Weights of a small GPT-style language model, trained from scratch on English Wikipedia.
Architecture: learned positions, biases.
Training: a variant of Muon for these matrices, 7760 steps.
Each number is 128 + 24 x the weight over its row's rms, rounded and kept within 0 to 255. Layers, rows and columns count from 0. Numbers have three digits each. The size before them is the row's rms in percent of the matrix's.

# layer 8 attention key, 768x768, rms 0.0198, rows 246-390, columns 384-479
095:167090111094140130158155145087104134134110161149149170124143096115115154066148133179136115120147127102115145088096157144092102119132103155164077125121085115151117147112138133098086107139130140108154124144121109134116062107131153162171111138143130135138116125180138107121121136144123110114
100:162122132168112157121099153156168142118124096120115119080097115086154159125125117148145157159154104106093136112094158110123144136137134143041101135128116118134138164108117122142154153156078140106159125112102130080149111175134134159163131153145125160127103125155146121138156117168116196156
106:166115156123152118126108123181125155095128170157119157135118120113112173166121121139069144129126138138151152140098070126137144130122112135084108129142138127170159128123136132133134109104151177147125134144152156156139087149150107096145117119103100123170155141166131105133080095148133166129
097:095092107187135098151128171107127144059113115165128132130103128089123183136075157172139158112148129107152187149095089148149104132107133147102140137123146146154143140177154123140141118124082141162121139178108169107136111148141142119128108112128158136167123123102113122136148108157134166140
091:131102134216100146121122085109132111087130136163135127127105129150110103091136170105118118097120125131113106084104122112133135123161106130069153133134144109095124123111168159137119108149112109058120135133138115149115072072115139113165124161124110114127128130107112145170129135145114082143
096:140151131143093144135143153115098119140126114147142126118115110143138091102135141120113112136079147122127099170131110108132115120092118095161085147178129127148129139115089139106089113146129167160140105147110155162148124167148114180164147122142145070097137083118128175137181068142092109096
097:081139110102136170133103086140160118160121124101170131159187106121121103105168140100159124123137101179108123128157128120130114162162151132115126120145153150084111069121115121130136105103124149114109132126141153147101166137155154141159135174135162177160125124089187138146131076112136135161
089:120158119118104100132072127114175165144102119179144128084188118145123101098102128131124145124130132169143085118138181126137127160143156118153160151140103104156181134090100092090159104121112123134115142180142146131152098121159147139124160113134125120139071106105110144132127149130132108148
096:125122126159159093138111158123114128091105151184168122128131111089139147140059143137095156150138130151134142054091076136115113090101143110097120164132126136127133130159119138092148111155138109134159097130138126107110108160103132102149133125103125110144167101142158148136114125169131106115
096:119133114094132151108120121128113142082175161128097124155080119099127115167082106130120140149117119120111075129175086125157099123145156132113109105169139158140089142148105197155137080060154121140087142138107135112148143159139112101126130127114114118162139080152118110185099117131170081141
110:084141090130133096134104158143137105071152122168109152116115140122128150137105151137114109153164146148105107130095070147160122123090141112133146129166136143159152101118132148150106097119119183127138171137148128143150098134181126152154153153133123144083124101153144161116119107140113116141
112:141109118123133102129116114148117136111113132128129107095084147142078124122143131106110171132096080114137087141110125109098096131114117128122133126147122123163120139156076135147154074122166149161106181104144095136114142177153109150139126143073104141159128139187147130134116139181154128122
111:133102177129181166118124138121093127149169118133167127141093133122146099095165151140157117136159122145116124095137141156151107167086100174123129135119112136163124132118126096134164136063116136116096175149124087104145157157163087137099100126114107105145120108123142111114086129113111095152
109:107126129123158140157127105187105134157140135109136110111118136100123158123141132126139095169107104141168122151109130136110141126126153111115144154146134125084141123146100137149136141104130174118179135139141120169168149112115134127138131132122148117109109127111118129135130114116121119103
107:095140086114095108168116174138121130086115103140147097158082117172125131148158108143124066100134161167134115118114180105155117156127154170090142124128129120126099076120141171142118111116079132128160146134107120073151163136112139108140165143115121142116126141161100111105111144146125113103
113:113117137090130127155107092127137090114139110189138137117163114133127121110120112116096183154134099137158151108121069090076146156118080155149112154151089143113139144115105139130133139127162120189116190124133148112115111121140160119099139168157129115115107128130075146097121146131130073122
110:137153130170109138138136152171125145100143101148140151121126091130122105118137106173146133104160137153158113126119141161139106090184127153133121152124097129174185135144133102090131093117159123130142143128117139132095130155083180079119140138145081129086122145094090146089132131110152120132
108:109114114108107124147109100157125126137134181132109123103118124093123144135162066112160127107118111108113171185140149123121142129139156154136170079137091146157128158095096128145098152156158152160139158078108086127137155111128135159102130119117137107138113115098114154100158115110112133109
110:171151103087172141085165118103114104157160151149086131143116095091112157142119163163160145169197121139141108111106130097171126138116064136124123109096108105156103144115147144100102142140087133151127143100098145114138142168146128137124115096130132137132108147109105104132107112126119153163
111:153151123153140174122094099112132110115149105165085170116086150137121173112130159101098136135119175118158108120128111136134161129100108160129187116140151106137137122101072122159156154132111110166178180133091127138102131137103150116120119125153145084143134117144086143129144131163109125125
112:146114164146096157153150140131139119130134101123111117119144179102133118151114138126151129084176109114130141097146167124167127140144158099129120110096153172129125132157125159130138154123160182097131118096114154163126154122128133114132172134123093120135114083144122111114096125160093124096
113:138184138152148099111159128121129136113149128149115142141139150105137140115152109167132163113123109145121137181110128169108107102086145134125149115132160154105129143117125109149111126145111092120112147108115130146146120118131138135137100152100093146132124123120091119122145164101124107121
112:138115141124125148162090146150123134105127143111153133130159095148120151110127106174163135121090144158120137177128134128119105115122147113123150133127153132158170090133112118130120159159145118103111134113118119084149110078113102113153140118107142112178137148179129163098099123116134111144
110:146122141133098112094138126155138136157194131129149120171125104174076094148146108076136091114152164147158123126081133117156138107140118127120125121156113142118132138156133098098132114150170146152159175131140151123139090105104162137141144108123109129131166161130071124113143133163139155104
103:130090083092108136153138117202155110165138137171094123100122135137105112088089135126111095106149126127131129136168080119143137123113167131132153119113130129161136143133152123152137132082154106112137092119082142090144097094139124134130121110152125146114125134165176142132126145138127119160
107:123164094112142160122129089187136135164168123131150132120155124103086117111147086145113114137124125118129100150097096130151144125104107117161124130159090172129135122112126098109102186129144142128092128157117142101158127135139161120120085156136125136081158121100129130134146143120132114115
113:140129181118141118125123135131140133143161114101116159118137148145098130085114126112157143136124156110126118142126135135075119141157120095111126147126086125147134121098157138069170160172081152153141134165126101126126127171104120135136192124167116121124087157149137135109105086074113160160
112:137144163146126125160138099107153077106103118135104113164151122143060093125128083097129133135113126094148109118152153143122167113145153081131134152093073099165152104165119120122148125110181113142118121116149109108123126129139141140146176168122133162157124124137167144142106119109163128117
113:139102187133149116155093129083114158111082150131118145123100153139123138172101115112108127079124118113121118117150155161136104171130104159113114121107137131162137130116068154110141104128095143155119082095144128139101129141141085156105113134136149163159070053137138111134140121099157145157
117:111104125173121126190158118125125150092133086093149150151174098062117105124129149134155131126125136124142119136142122173115132118144140139141127156124107145086156130104106110146148128145147172133171152121120129131141153152112117170108128132122124116131068117088106137142123148099077124111
113:134095155168114155118138131124127141090132157135119120143125149137146121144100144145087150114152120132124148126090126129131185126145147105116127142127133160092130154127135139139113107136123107148128132139076120097174131156105136105148132138126112119096154137134088130168092104110117146166
113:110133103140105125158138107104072148119045115158122148092136171127140117172129119108097125136121151121155133165103139156156105113122148108126147109121088077152144130122076141085124162103120133125120127158116140163089111117145147088143105141115100114106117147100151148105107132114123129143
104:127146159138126120121085138150118076172150133141140159139160141113139143092142129083097137160076117101150074143118131149106137102125099150099125101131091112070120161129108139098173128147131119140069160144118125112125126087163121134131124116111107115164072104135120140107116149124125125159
111:159095128115154121126116118138130140150149132114146130097080118081146116118171148104131137144158127177201159119070108134098129138125155131113106189109100171162150098108182107144122072120109119158168143126118156097176088122119070096127127093119118112119135119135100093105130141130116138125
110:115111093098117140129109078118119103158130152094105188120120122116116093151138128144148145138135128123142111150088122126090107120141100125127118115120178091124110147125154133102127165108124165116133164141095127107082138113127079162129126110129143125154125121143134089094148148123077118127
111:118143129130107167103098159118151121094159155127093126132100101140139134098104131139090157150163091148141123088134129135136126153110149146143144145145150156093154133111092096105135189095160122126111140140124147118122084125097125152095075122140091149132139172089101072152086133126175147117
110:131130185127118107102107079133133121134142129158136121136100114162136084118133152129155168137077122133140160146133134093100120126109096113091093126181113119137151115128112100124131164153150117140119139102090146055134085152119164144157115116151120117138166142121093140131147148179100134126
112:143149126130148111129135190152127139108114141145146159130122128171148095147085122140141149129092122116092125178122109126125146122126128146111143139153115115120097119128121132110138140124119101138102128106187152155157147120136135135129130109161111138140131144086120107117134148121092080134
113:110131119061133123166109159106113104132151143137119129133154146107113142134119135125098134115129143142134115140127117133140129180191150118104115100120173101115121099113121137109151135157087131081109143137160142161097144154135086115152134110137080168126141097128119131064071165119128176123
112:123167107141099105096101103130139150111111170134135101150106152107145154132119140128094172152075132165178128150105147118126127116134105096108128155161105118064116099118165140128097132153125106137138143167153130120143107079129129159122158162105153192110153136127162112123138143153108121101
105:082114168127133136124123120110126128111113109136126148134147134132105076066136136109151140143136111124149079147096123138147133152137181120110104110106126143091095134095126130123118138156140116100107091137133162137109152136146120098096066162093143140148113090144147107125092108087112135182
111:108136117139147142119103115085177179087116169102108128151124098153145116149139135104149109117133092162129142139126101126161124113134160128128163167130136083158077141120150155084114117094104137152126140126118134100168171165127147161151121106133133118140120110137142112107149157115065097148
107:144136158127106106147128136093120135125132095166127155183150101085111142124148153114131098110127166145105151076090173122155094138125187123110125177124117106155118124124147121097154152148148137152180140118141118124113127081076112097111102154177097123140120134093105118125124123076090128151
106:128085122113152136152123115110112085121152091155125103097112141174138123105177094111155115103136141140117106121151097119068105152123154157107111143133164164101130093148139077088143173142119141130160142112114111133116159144120148135116104106159111128139100075126161117086091182127125116146
118:105143144175123110078163083073153141157139137086164114130163142093134166143128098133098111123107152109092155107151139124109113153100141174107131106121125149162147155139104174151119151124132113087121102115136108138093105108124119118114156135097112117109178110120112141124142134126165134166
119:128093147098136123099119115150195121078118131138120139122121142149100103151146132161174118181131079128135087116122126085109145099110152132145150138137145120181146095114107181145116132106161104110130099133125125095136123124135126152115124088091186127125138141140136134093144117159140139089
105:116118097123117172148127074147160106132168136155156153133161150118143122098082148139161102163112168145121099119124179118158101096113133111128137122135137090124150113158137106115157083092107142129127105164111122156106137141116105168139126087142113139138120103167167063144153135101167132133
109:107120101133156127134154127116113119123118109120095168146108107159140127130118143124095145132168166144124101122087169127164129150114118111143124118114136116162093121096107174112108109145097170177135140116155156166124107093108129139145089106126109145123126086131100137121146183121122160153
110:124096127128127133123106132087118091145132130155112103153121137109127175145154098153138154149104138173112176124123166118169178144102127124149162099144144131132132157126153129106162133145138170119111134114166143138129136076144085131119095153142123158096114162132116132129117097128090137124
117:119120116138112117138156108129127119184100160132112132148106149133155180136175063150152109122124120103157115121132159086120132085166137132117097149128206108135125089154125131122050162114160111125114094096093110159149149127113162123109133119131148183103117122120176168121139104115109077113
111:145146131102109130157156127145143121133116126093119097091109147147100115118141121145149101168104143170099098158099164161122162115122136119113115128112098120113133126110113102114095151091119097135161121146084130114153118124160144163168165123128115121136108139134135122133112082141109107105
107:104115097094080142138117136130102096122129110106160118162121135115136118102151111148126115133127130172135094177137133112131163103131120110121170133137118125075122119123097149201126126139103141127135129144165122131136190141121140137120134091122112147083116118096131133138155151118114136127
112:123139168088160114151133121173108114089132138104149113112152123134145126099137175129095120123114123159172097110137147196120107169135154132104168075146118148180144156119163115133100152132143128127117137103085098175148141108125116077101140131134100146113122133148160125132106120105162130110
104:097120117142125090139185108143133086134154099163098141151104096129135108095075154123111088158133111102123157166149135105123124146146150152132159120147127151109054084122106109128114133115102124125138135114106112105114170147124122133160156118123119118129124170190134115168138129113160114148
112:092111121137123165159142171159126158124163150103142170152097076138155149150151100126137135126125110100084107144118143148145113119105137131120160129121141122114128095090195139156111098161112090111117080141172123159125075142101108156108109150123136108167121118105118131118123154123107148168
120:121118146149090128109120127112119139116131115084147113132149122109124161098096151096177075128136094103089157131121122131140111108166114150120104107165127123139120094140118142102125141159154166108120157123141116124071140139119092097153150118079108173130178128125151185133179075086091119087
108:133084143144119121151146102175142153112169162119082140080091115138141155176131152153119136165159109167124129157129123120122087147141153187101146141145086102148143148156131127136112108108119157122142138109155135110113085147111072160136109095165138147195111122142162108124143116134135102092
113:134108109144135097145122116136128106134118122148097113092115161164099095176127155135137143143103185097148148129170119134116090136105148144170148108118124138110134163124195130142149133110107131160106138095087155120145134130129121130154150174114110157122142123152153099142178208165130145159
111:119167121125075115152190134116124146105104123199122097166121132130113136166119134148091143106154125136130130083128133150100120137125134149142062124134116078118105138121152146088149113122129120093121133144129099125120130123102092154151142171137131101109135096126107079124150115145143125132
110:136109157142101136113107109134145131118114123134133142137158136148135106117121130138125069117070094163125124152160153164164111167107131123096153124133086153121135120134179093129128156161123135131081148152163124128087108111148143109161111145137089113166101130146089125122168160139129157117
114:123084126132165157124086161137115141135115121139137143087098120092124115107104078108106142112181127141127072106127135157161142103153168142144139199091143120102156142152136134103160111130107125128138110120125122137118160157154141115093161114142130122097128110087127141115121063092144101138
116:128157131110136146097093137153118131154115169127116087129136117130114119125141143139177104157120072142135087142128122120126115092158155121120116180118077123137119102139141137118131122096136151097139153179146122138153178128090157121118139101097179111107120129104132113119124123103134130115
112:106133113156095133125148152116120210074134136135105158129153142125135141123197109108109116101127143105107123131143095128072128138123102163110130097163101105135133147126124126152105156130107149162094141147112122145105083110129113152164160151137105146126121138126162110120120136155158113113
112:121153145158076105146076132114101100144170105096158144144110103091152140112126143151145089166132104121092160121138139112126117119101114077124129097101165119100140137122109136103138119122136140105120178120113123144130124125115142078115131104106119106148160165118116078128115099174100132130
107:101145142170112114116131106139166099158152181149115132144159131084096091100169130136130135159167149147116131113097115142152147143139080109112130163161138100134126171105160099126112132098166126131132107120107143134139139122093093134147111129134140162104162094134149124098159141104121131135
112:135163101117129156106121152128145136123092130152109144096172158150125108159130149135120134111156131121120132114136114127122093175136137142116100138122124135100130132128122122118152094136122123121131117099096113105133158168119191133157117105161147132124113114161151169089135093109129165148
110:134112091114151106150117170109142107133154141163164149112095170132110141142119133112115107141163098187081153131104131139135118096104112126152117175092148126115127148144150123122129106095128163135106130107118153109097127139129113136178142094151130125162106163168095159165206121125094132135
113:121111139158127094091108053128140106167170112147139149197096116126117137174167134102176143129072153142155124118135159111126157126084102109125120156139150176105138134092148163085149122152134140094111141114128123124096136146139119141106158107140117122118126128118150119129130161105100146124
107:150173119128129111110112122160105075130073130124153141099131155120126172134109139119097144104058128111126089129106156161116096140124123139142113128119080136145109144128136151106118114148124165085159172142144101072123087096151114169149123108100133113147159143127148169141145083121127139122
109:113134126164137130117128117131129197120096103116088121160132167089151100117139082088163181126114102119114133142086101141117110110131106149103111109169155114088142097110121150112180116107125125134123128118157139126146111108085132138156114125126121119098174133134134153163120097158106111153
114:130150131118135109129164126163152150146135106103162142096081161118109133149131089083088122084126118141103153132095166121117078142127145105088123144127111104133096171139114165097118103121134147109107129107162089104152149151119117140091136085121155162126138151114106104139103109105125138118
115:128127117120097115147164128115155124172142114117065112147163081145134093107121155087140149113125098094147115100168106150122120137125151151091133096138132172113114114103161099157099156151085144126124133061159083124132102157101144078123154092137086148107125146107117121135109142137147111117
111:095117139172117144132120141142134107115140119133124154118167132104138114131094101150136118112135143065124182111122142137124158113079135125128140169166136166127130126111143144136136143118143122094130102127135105109121124179127092128146146100135119130069145170084114098112142151093117152077
108:137174117132115137144107114137159113109174131177098126111178165125123091147119131134183157153109157114145104116177108103096154137141127133099140091127123160125154100142117105148127110147178143115125131124140153115112168141168104148144091108078140122101109161136119152119092108129153131102
085:163100120147174131123109152125110143102122106147110131160066151114119096130151123168115149155129112134138093144161161150104122132100149157153124109135159165090116137183119133104123125179099115146117127143118134154143149143107134115114130117143066110129098137115122145128133120096127116140
083:099091157151129113101154112157126121138145171139160119125113134144130108123112117132176104127155112130132137120147132135110139172167112152146130130118114107114093104097107119146084169119127118138114150132140183195139153127132115113147152138100123100148140152127095099165146098129183104150
084:129139148119120113140099112135156102123143123136106076101145115146088133121111091122131118137142123098091099160103144133114131103135130137116112127101132090136123089151070130141137127140083062125131129145137109105168121095147079124105096085087125171146178143130115128122070126105142152139
088:119173153148125110176144157158158122096161117132121107141097152149123101163131102149150120109149098143141138099101125142073079134153088118104129164116148137122155098156122178121163099114138115154079154129118143152179128098098083143181172156092103094122122148125172135156111149143101111134
096:096123113095120141141120154144125128117119127157110137134124128148140136138104129150128143104117122108113153145149132150128069164132142103149126141084128109103114084145140095149077147153132134067112121157127083137098129126136158133100103147209105144078144109141100118093154117121106119103
087:093132151116146103116118130118128152134137154122149182114068104105162106165149171116114148103099103159143137123132117149094156120100147144139122139119112117089153121137112153135152138124117133130094169172159143092128128152127120078172129130155120112072078148129137111103144130131181099109
095:125143145080127105146093130124129106170112142141146148125107165097105116123178153125152130126117137082065154125100114144149126145176135115151184096121114113139139157156133125105087170125157116097117115151113111128125116148094170121138121118120156165086137152112101111124151149140128151125
092:117101100107158114141139169130128116091153110156117135122138129105112128138121128152088140107100105103112136122128142119114160136096122145083145120101108148124141141174151119148138070125146122092137144122141152086140085147066145141117137149145120135133110126112148144141114124180147164099
084:140126138158127123080165181109142135134109093167109121138151130138085120126169121126148136149138126107135164100134109152114142118130165108114146136172157100116111099120135127068130095102144166119135140089152151082126139134138140110131128095133117141140109177128143101153139103131085117149
090:137145091132121144128090144136166140111096153110145119120110193130170124139147145122124104143129111181163121135140110156119095151131153134136162127123121118135142159153085143142131127107148110115136135098111130140110166151137130119146128097114168127147107078120186149131128168106124128116
087:090119144106141112176126161065129084112140118100113086119145095107107131153070129165127108131153144115103168116155101130137109098110061137085166172149151128102121113147149146110163124166094107108115142110162137104107133138203108127152121088135175133160097125088093126112110048132088128113
091:100144120125144140114099127099106136124112145128153131121090141133129147154094143144118101158133133163116094143123150096131119130155114140111104142122075162140142141106116136121109139182148112097054111137095131157125118105103104123106148124156111091145130168125104121100143155109175158128
086:139106144114111115111164100213094118159133168115091177141121137104146151118126142107118092126123156075108130143127130159180140127153174107144131116137114137129116136139116102116093171140159141119137144126136124128084155153137187112121137144110172109155164139130140121132153129116116099138
089:151136129112139112100114139121176121127150127145083111163159155078156113121152151134134136144125098171119135123131121122146146092078125144123120118155155109091127119121121130128121139080164182105111119126106166161096132098130123110113118105151088120136131136159130177132162143185126149183
091:162140112130138109069154143157152156131109183139124124130124144131116109168131099126119144142136092131122109184079146126138098134169121125130097134134111108143126119127134102136148124140143156120153097104127119142130146137117104159126110122146130122133108122133123108120142113138079127127
084:148108117098127134115134148138122156110151171140125128124165138109103119092137087122083133101146148129156102116093118134131094122115144143145144109142117154114104095114081121129104129091127143125151104104125131106145150195136137150159107110150140165115061135160157101162137155149141103139
088:137100124166135144091111208138158100110127103142130135138094129021143149138100113168149129088100137121089111159139159114131155089139128142123165117146130095156154134090137145119154121112134123108107096075147110119121111079166139149108110129127102115175144085139079127142086103153125132127
093:126152061102153094121110115132143141122124145156157115122107130150144132136157111170153152133165113147138124151102140158110149126113161126113129134156108143174138160115152132146156071129111153171127131108118137114159124084134127115145150114164122141138160110097141141137082142117152123134
083:144176136101132130142140118099125096107145115147129118143127093150167085137100141158132128140141155160154140097132133103158125149142101159155145119113141119124137109118160112147101140079175156132136145137137141125143119155116125150101148146127151077129123106149087093173128096179162145091
084:159102097110091195148166096171137151114114090155170119102135128096127087083162143106118152101125146205118139162150100101154114072096157113103156128095093131184173139155143127099122152127160173112118130112116139162114131120121163160140109133164125164160069119121134144159121134120144108155
086:134104134114083087109154081119169157138132172108118155116166178130076129115122127132100119097163121150148153130130110131099100144131124099127113176159121175108141141136098116148152125132179107120089131177109115102120130118114150133112161145171114122128079099152150141081106142123141157091
087:113101093184135152122135117113146182097127116148117093135134106080123128154133144107118134140106118123124132126145156115103128119168173103116143112118128140131170107130186164131125119128143153169180138143125151130161088123178107129142128124133157094115105106103089139130141126122136074113
088:138120118145116090128149109138120139146137118138125092089119140147109159132148113123120112114106124099146136108122136126148110122123088103135143131125114106123099170143139104138157141153176129118106128079114100144166134118136149152122136111123102144124077124156090133154120157140127129122
086:147132141099142140159100109128120091153120130146135148102102147081120141106145108149119139147114102092110134091120144098124136122162119096135174179079088129099141141159197128125119151147137110107126116150144163144139117155106118140118095146106089134104141183142124136109132147142075115122
088:131150120172106183154127099137134124165138130140133138164159091125091109105140118141149098149155159091124168156114140116140124140145131146184135130184121115159092141145122120118112140098138098110145114160123120103144115158114157122108144144126161134087140104077114116146071111131112108109
089:148119091088147126112160135128126133181102119122127137148111079104124117087132095119136157080140155134108107098103161145183109151125115132114110156161127137136154144125159098119152097129117130107132099167099144124137123140140139141145126117158141115123136134115094110160102138127129184114
081:111159153106105121135123128135143143132174140158142140126153152115106115105153099118154112113107128132149141108125156109097125132130122104110126125141137150185170108109124144176084127123098112167112083144076143137118136114134089153135144135114124135099135107100139136096135153121158205183
086:121092071120171106119106147121149119094090100134091098163131148099124118150134146167154128099138117163126110153076151110134098126134160139172153136136110136142098150101065078147143141135114136106137119115122163130162129127112162140112147126106135110143132095139156107135130121106117114133
088:095125158099161148137103128133142134124170112126134104130128136139100113145133170143137113137180110153094141133164114167146122135138140122093129118138112116144144091129129126136111149138139148183137146143144166124134115130141141175124141110143156108155100123141088164080138089156120098132
085:134106101136132157098086104102110109120134122114156147161144152073136143134137135142083103122142151163080122132106114162128131135084133114146119170112117093131167131125123123129118129134144088121115122134117088129127110126172148141136116083130133160127131117124136131101129108156158086142
095:128062143110104161123134062135106167139091129132163110120122159117165125126167079159085126134133120123140143149160140107120144138126122135116124141150114145109145096149157134143138118120127136088093136117107142161175101131121056112120121136103127115133130142144169120115127129116097184096
089:173137138159134130109142120146140130091161154090108114176103134188109139107184165118133132109112135140103131131118100103120084126127167169142135120134097102125104124128103099181115135110114138106078145156102153151102130096138156128126119100140145116141114109146163110126118126099153132110
084:118153128146154157129134136148138128135127138121130139084090114145109108129170103160132103135090120131127175103147142129119074153099127161086127149161143127100162148187129128142127106147118145159113126111133150117121161148122105081148194108143132172087143136122101161162148139183114143109
087:120171124115150148141123157117123095114120132132152139117084135185142156165070152141110141159144160120115138115105124147123122123127097123145102132102124121167126121125108130118127097131148096073137105110105113121094171136156132103114140152134091092127116110199128115105152106159136160092
090:134153088116106124116112136184156125110130089122132117146112163088139137100103119114094115139104127130126135118123106136132119150112128110121128068109141147093134150116153118165096138149094123156178134140124144100098158148119116101116074113111171087109136104137109099103110094130085093130
092:148111103170101071105122142136159139139141129145168135144084154127108135142107146114153137117144142122112123170116133135131152136121123112137085161142124098156121125127137145099108143114142126142092146149120102144158146102125124059120103146156140105125143134146092164106152153130123103136
091:128124133099129178139069104145148152119119105161110099115114138129098137130179173131117139113119145113122136130133136097126174123161119139156126092174127129109118082136134144117133104114150136132095116092069141094176133134132117116141090132145121156129108114122111171099132084109151139134
090:134100146135158122119117052132129127131119125116111139136061131130096106136167154091132112147105152129128163083091127110111101097118167182135140112111072152119149122112147146063120117171135148142117127124094149106155146094131107119141142118113103130110106135152140093107083157111137127113
084:054128090066144162127118150143137098139138111089144107105097110169114169128079111139125129106116135106133119159146146073134118127137124154163100144117088114086065067131119149140096134110088110097130173100112127109115147113102114124140123144156108142137109111135170102106118064100150146078
090:124148118132156110126132091110162133098089135136089171114096177151085177156143101125102095097110086121141125100126104141116115129098121145120111143194140121150120153111163163152133080147132069082113108106108124133136127116108158128101170125096104151117154121103119138115175127158160162125
090:144114146150154105147110122111106139147146120127145138113124132159152142157147071145155165167135125145091138129098116088131134140114144124104129114119084140143132132140113126122092128107144117119092125128126098121167105159154098144115153118151152181167133142100117169113173178105095133116
083:122072122138146090123138113116087074094108098083144119129140151142127114142150121158102118136142145160091143126148116107097099129108107185107140170110123155112128122100156132135128133134125126074110123110155181105168145124112072101124152111122116095142133153125103139112139078140102120096
084:175143184129165125151143117134105123128145112120150171137086119088117190137075071138145112118076078121107141131133128087125098110120126152110112133109128142119138127136116140159086115151142142128105141171102126160140096120134128127117103146160122130160136142139176122122143080179101111127
086:102147144128074155121090099099095188104125104152138091145141136145091132097147118142102130096087123104120135102105145112118115145091113094147109141168137143134148110177112107163145092126128103102125104094128154126141109147139124120098130114153100120105156096130151142115153144133185128125
085:174132149117136110158128144095116118138153108104093156148097160125177136133119152158118142128110074180134088092109098167116071137153118157152143132113151135145124138128107164141123083141094168122158123110156149091117114118108124115105148120183120118106118133100115172127130146148136193100
088:116164141127109131122098089112087162116185110138087149123096104128111127142154183173118124103152133116122160159151123187143129122117126100099128102174136153112134138092166177155172079078127127097145122111141125162106132117129148079161113109103138152121168121127158100116117055147128137162
083:128117114139067135144115182137132115121134113160128095110132123149138124132178153130134131122148157129141153127161137124164112156177123126162145084105083120162107101151131153147163141074127110117129123119135131130110123145121084146139140124122115083115164148103102110113122179089118062124
087:146108120155116126158158134165113135099119079111105119159138104127140075107134144137144105094151129117112135119164133150149151138144118126136146118148133131152128174113138176159123128085100161106118153122131131127162098169160164139106120099127137160139155174093148152134154143133132120129
089:119111172141126152155067149114130141101159110126101118127155119141085161138055082119130110120091105114106107126138113100149140147157074118133136125120161138124090137120108145157108147100127134108178141146114120119119159111138141170094135133113112126140101088126126141156131091120125138080
088:125180139096103054114181126098107072182127143131144144097163114108088126132090109123115098153128119099147148136159155130110121102124109156109097136112133136110154115143091141120125100115087110160145184132133141122136156109121081105104172096168150141152117189102113123138119133121143121155
083:103139107117113126178154111107103104137156145132134121083147149104114104110155124154198096166123121085084134141170122100099109089155157147170142132132126138110096107156107093118112123137137127166110098094127147174118133149127130148109104161097184102146107106126135058075096176115136094115
083:134159143084107115150103060064121134129133129150136105118149092135135108103131137119145128137123132136110161140112129097129143096133097136138115122171141124116147170149127127107092116144127121159129117156095109153151090147098075131140144134141142170083144150100173107171119137125155122146
089:125149105143141109100093156110131115114109118097152114112116162099162165115072109129146073143139125097125145118137153106115124133131135126135121164090091141140132107135148162160113162107127103125147121129139111143169141173127118109115122100107163122146110123166183103076133126129106139102
085:108160166126134138137119177119091102102120120108101099147099161105131102132109151130100146146128086137184079087100155118088140148141120112127121124156119123155177110160087120133115151087106140136160099136120136125122104113145138112115129127168136077129146111126135126159152112101125169167
090:096176123164136146128092123091139143130180122111097161134144124115125087112126120094166122145109119113121117101132133094105155119123146076148120180128118110121075090102127132173119066113148105073146132115156148118104165135160128121156136131100139104116105165118142146098151126144090132133
085:155114142096143104160141129182126110117123135119126078133110162120126136123101115131139145106176143134153179056096138107113128165125135102098175090104110114098131120112135169135117105150133154118119136100102132143108110090141138137113179105139102119170149098125115118139138140121130098120
097:155121152145104124126121095122104130168110183167117119061133135146113137084140124117134107120106116097103170146134124077164137135129106127113172131137157117114074089127141096152087149196098081143108106124150136165066107149126112137109066133120112146108136146115142129149121139107146090103
089:116175108137131189125120067114110142126070147109101148085136121153150108106144116178159145119158152162131096106145116129155115115144140160134124171143075157148140166110134095126150096107101165152119115105130116123140168119089129130132149143125125117156112128111101130137071113131141103122
082:140118109124145127157168125137092158120096105119151128112127118105135142109114116110119126144135098064120081118118100148134135152110134128130158160130145168122105160157169093120122153137098122086163130106168165139150144119100136107119093114050097135148140127124119131148099147131115124111
081:139162160146098133126110145147117137141093157157127152108145124142145121136153132119140139126102113132132174100143134087099140101097117147110106146119112153139134111089118164156106100091125118150121106152114124145118119096142061115172103141137101170097136172127140175104092103120108158126
094:109162138099143126066105099153151122149151151139135155140135127120145162101142065142115145123102116132148145109119117161137168152123125148108144123124118112150100117118157099146097130122153148179157134089085132099151120137131111128117139147135127120135148095161110158136108132168143142155
086:141178099133133138084155128120149108147094169116136120135157082158110143103143144122097139130144158113202124092141144099151135131147102082116131123108103102125140076137124164153148133071141148105153105101093128139144160109163111100128135123176110125138136114140138094123120163106125175128
084:121115120132120083166143132141129113143134126135169127156130131105116105126108107139153104108129133117113120131139148113120155149117120089145126131124140117153102116085130132129124128166094092131079135128150114129149132120138133152126106073104161115096124107114143125107116149122140138170
089:150085145147120084104111137094143099131095146147120146101114139140069118116195106127072105174127169106156126197131108176134168138159157137135122098144117118111141117167126133116161118185085109134120142161114136138141147161132131095114132137123107133134131156165127125157110152140118105120
108:127147135096118109100147122157116141125120121147153137113074125146128162148135137114078101123127088140127153116142125117155096105144131125097129105133149121106157085160162182113161127133089089126139166118136134131120168134100151136118186104110112133123089115172111083167118172169100134120
109:121147147081131113142131092156100114093138119102129124172108163126113080130111116113148119131128069093144079147141132103156125121114119122107150189108107104113127134142106088127122123136134130146122144139156143131131196123092145097079136101109155129165089132123151127121123097100150163183
106:113138169108142108121116152168126103145109139124168107131131120155148158131102115146131112124106162140140112142147131096172146121137114109128144126096130121106120151091130109160151085098149169142131148183167111131106124115122138115111106129140092049114081160137113117114115154112126151106
109:084138128102070080149131076136128186139164097154103092122169129150151133092102123114105110102115108187095133152117124124170160113142177141144148128088124194074147114124143100151159156100121137097084122102129120094161116109132124126105129167132144131121120101142133127132156144139123159087
105:128165125118139113118094122130097173137119145157106144118140106138140097089099118125169186142135127106114138099106094120108092152090094154122119140103054164120127133145095114144130138092122140108110146140131133075181125171132126118120102109144110151089146122115125165098157080127119144117
108:110104102156110170118148128129124128073164140077140132159126173130129140121126115126086166123121121145156129107148142107164137139140112117111131154159117137137100135103129110127159151157140139122134124151149133125119108125115157118101135072171137139102150137113153121138134092075110153136
110:093139131138082144127103189148124165126141108097100140174125136140148127087107153136142137138125107094100109170157135112126163164121144102128095117138138151124127095103139131160082146122122161153132102132128126131152114107135159110110129126151101125133108106160157138136160131102094122118